config.yaml
d_mlp: 1536
vocab_size: 9263
norm_place: "pre"
norm_eps: 1e-06
rope_base: 10000.0
rope_fraction: 1.0
init_std_down: 0.00251
optimizer: "muon_variant"
lr: 0.00719
lr_mult_qkv: 0.7
lr_head: 0.00524
decay_fraction: 0.776
decay_shape: "linear"
doc_mask: true
train_tokens: 980100000
Each number is 500 + 50 x the weight over its row's rms, rounded and kept within 0 to 999. Layers, rows and columns count from 0. Numbers have three digits each. The size before them is the row's rms in percent of the matrix's.

# layer 6 MLP gate, 1536x768, rms 0.0608, rows 257-264, columns 512-639
096:421499436439545415403548495501423466480537447516430506466587548485525456544479560487447507522477567461426414518528520551568547422511500472500422592585432472479603459584443511491492391411504525530500567463532493394499527494526471510565447464470534543519479532557517524575446415488589424420579464450402542543507483514468409552539531495478555509500575525558457487541549482509430573527490
100:549407392524453601512569479522561498527515508480379507542585506481500394473512430489543456486439510636394462516608517500423475440504489472555525550513545508544478414505436556421457471523477466518515469528514421474492469504481402487545555556498415413427536523516469552484419469498449550486577444438480500521521525464422478412451519476550443504595547540540514509495551463524477500474558
098:434589495508620482505508513454509417431538512478636392527503523482500501524561603466472593500535620459479419611533544576541555566411449532529594498421580376505406538517487516563504587540586509569444468531426461470466487461471486491476401399415453462498462477495488533512494543489492489471462446503548495502537542513510445502496403439499472470405534513501545469460552541469431485520452
103:557444482509443408501540472450537501550660554482422568479524497483547543469550618489419445502479473487509443538482499472448381524460421603548508499497477432494534507513454549522458514451495505495493463432591441451514502593522518535474530512417568493559537561494506541453461563529494533480479419504508432472449587506530438457581498606376491450474499466501530587501524524487539537406485
102:508506547463477410579489496546425506472506471562458551528578501520482510504473595558454600565499522598497497418526478511477600531480575486499514610551515562550531502435561538524444478550460538415494454487534440525511452614569519357535519460573434498486425502399430512498435471549447538436510529466498406513483469441501560499500503434516445453555461515510516477453508561433544512498583
098:565508522514505526535555435527467525486649580545542461520526518595469427495507543471466530597508483491472478565527512406429460430504441459522432517477487476530360487593546528580449486450470520497515521570476525569501572494519562518434505441539402541465519551523480531533481612496457559522508516478473517506467501445517443458499608494500420437476548537417542552495423544527567468492530
103:506505540573530504473465400454415528455504495511483435569551448502597486425508591485517521553503489524455408524540550538484485448537610535502517484505457447549481537466442646495502486458490469481512586521495621468438530475532565512504547475443419517496472563502427503519520449605540534543420391471485396471555530503434572472517491433456491405387551501545486591548459430565460374447484
103:568464511490464490422461531562531502516512419508517492487554500511428539445541495544465539423461478388478421519584589437533522512463552445513501486472415542429536553472468559421549435472530480468506502493512606497528477506451420503455559522510584461550517474538418430484485536597547455446459520569480478507534574503462490425502452531496480474532465486543549623485502367519469585370559
# layer 6 MLP up, 1536x768, rms 0.0647, rows 257-263, columns 512-639
097:522567419504449494503534430506524489513499527558509498495497460525501477440541476481530501516524495585526483471509469446585479481450481427540468564440512413495566471503472515549460493447531557376496526517529508493504491405591481471447591492464392473473491436433441522539572383500442538421413452471485535519419444579479546535463528532471419447476463540580568522480466559536531415441556
101:536544514526609531486451483547548441506514558470516527529538574484552539523471535512476426597524523545562489561546444492496493481549487430578480520489527533524471563475580544472513498543521501476523610490499507428606553486565463422555492526591429536466379429413517579508423428464472431397510451448490547462456427474422538502436420571553493477493493520463591506542491517602534457624489
097:501504525575533492479465441489456484490557482481463471486476532492581514507509520408577472442498515538480468537424450395504512500486526518477478466420500449502461403501506565528517458443471496459446495514419442505570526461436517455492573495513395507473535518494422360569517513517515540571526469493499495512549460471529550520521551539458538486544459485551523481574499485508533460471467
105:556513457520398526511512543501584497544486496612478509512455525474442535551433467470532501473486541548593500457517459517522484548599591431466509593489518525478468540502590509533490514558532574502444535498496501460482547492610598482531520496477453502445474523522513542441384496528445479466477514451488456388480477485610529427422489449508538488525521373426409455520486455557537416466579
104:490514425464422494486496494488635473422486507450596487474498572525513489497543564464629533507594524507525473549569474574547521475499510509492463475470450485484480482564492530566492546524489496488504586493486504647522623471536443450600474476466600555552581462551429514455479562522517519537471531468463563512551517504546501551516515553607530410457525532562580522458537577494485470548503
093:522441601559485443524576518492481514524572423455532498461425475545463510457445467568494517544528429566451456517568502402602416458487580469488562516474479500535520545496571593511543520479506447394536468494520438496527419419509506562502370491519580517520636421497606425443550446492480432457503481502476510430473508414485475472542442522537459432558510418391489521473520496544584483466415
102:440490505392533483404482464470527404545462547470596488525479485544420487476479447447557478469431536524486486449410465552570491489539564535535473522522534577474536476425572475554483508463515501582531489472413407457489504418488442494417495547427475552457467530514485384546516481374575515486472511446476536463481575490387440638375516516542536531493562470468467458487443555540437492530530
# layer 6 MLP down (transposed), 1536x768, rms 0.0631, rows 257-263, columns 512-639
102:563466460443486475487492635433484532574476529497508462414581557410415528510467525540494491545493478537488553610490556508541535480515477453480493532557564484510504518492542545563509587683547510492426455519405501511572434424538542512508488448472516515491585590588548407471597522493517364454487529544518461530480492529423517464410409477494572511434488487493464494562420474460446419399497
101:572437471430497558494499572509558464518509586457562541477507568441461532509536466553509489507407485501454482471505403519502475576550546462507510470527617515579515446527532514482524495510546510411490475372514532495476474511457493534445553552483554517465496542437592554501533512456451516495494474455509566536430517561438490476526556463468531429593452490559461570549552439546526440504513
098:443605555498528492433470448485399460446490538481421498538419498445510445502510484477492463427460456539487546495542422436477537460452497444504564393543537419411464500478497539474575566472473578495522482653570487498496543525485546485491499403486500503462489587556517498603484609468409535458514493509562458487592439455561504457470641462511493430525519608541577419622508478535470545447557
105:459552512522495443447569586522495492556512521515481535497518480505555584487532476399441556542499457520535529516485425508474586463480471459425534523471504514547453507490517482497454495499528456535459455485540574468531471559488597562470535502527502436531539522488489523508502441569545555539538565501521569442475483577553472501534515505554417478495488458414490517512450487402537423405549
103:458459491530425553457488510511494458437533432481502489544475510574478492500507467519526464489489439563511610390487512550436475477449474529473463513460503503470517409463513556551513510456564543489463488436462494544417402524520473530441568528489452446535548478439501533527537495409408517435573538515558479469506583434514523566528485497503523525587504451509472533464398431559489412543488
097:517428471561528649523460543600428542643403484572518515407582564501467567494494533375486444538541468498450389485566644521524499518474545519480510490482501488430495418472514531467546534489543525558500582407556542346581487560483560448483481553475475539507554458472445517538504554466497496535524543561477490485516498439544502402564528533542542498491477474459517544444505469613571453499498
101:517552562441474431544451555497508463441521487471579596568579565554454498519520419522557537512443513417506396444516493525496512512562488500513587473564480523502519422455445557387509516556511472560525547538442469529501455508562398453473568528609510576526547433550555530524499434404458523511436360547532579497503582392482456521411493465517471433521485477535479476584370467429514454486378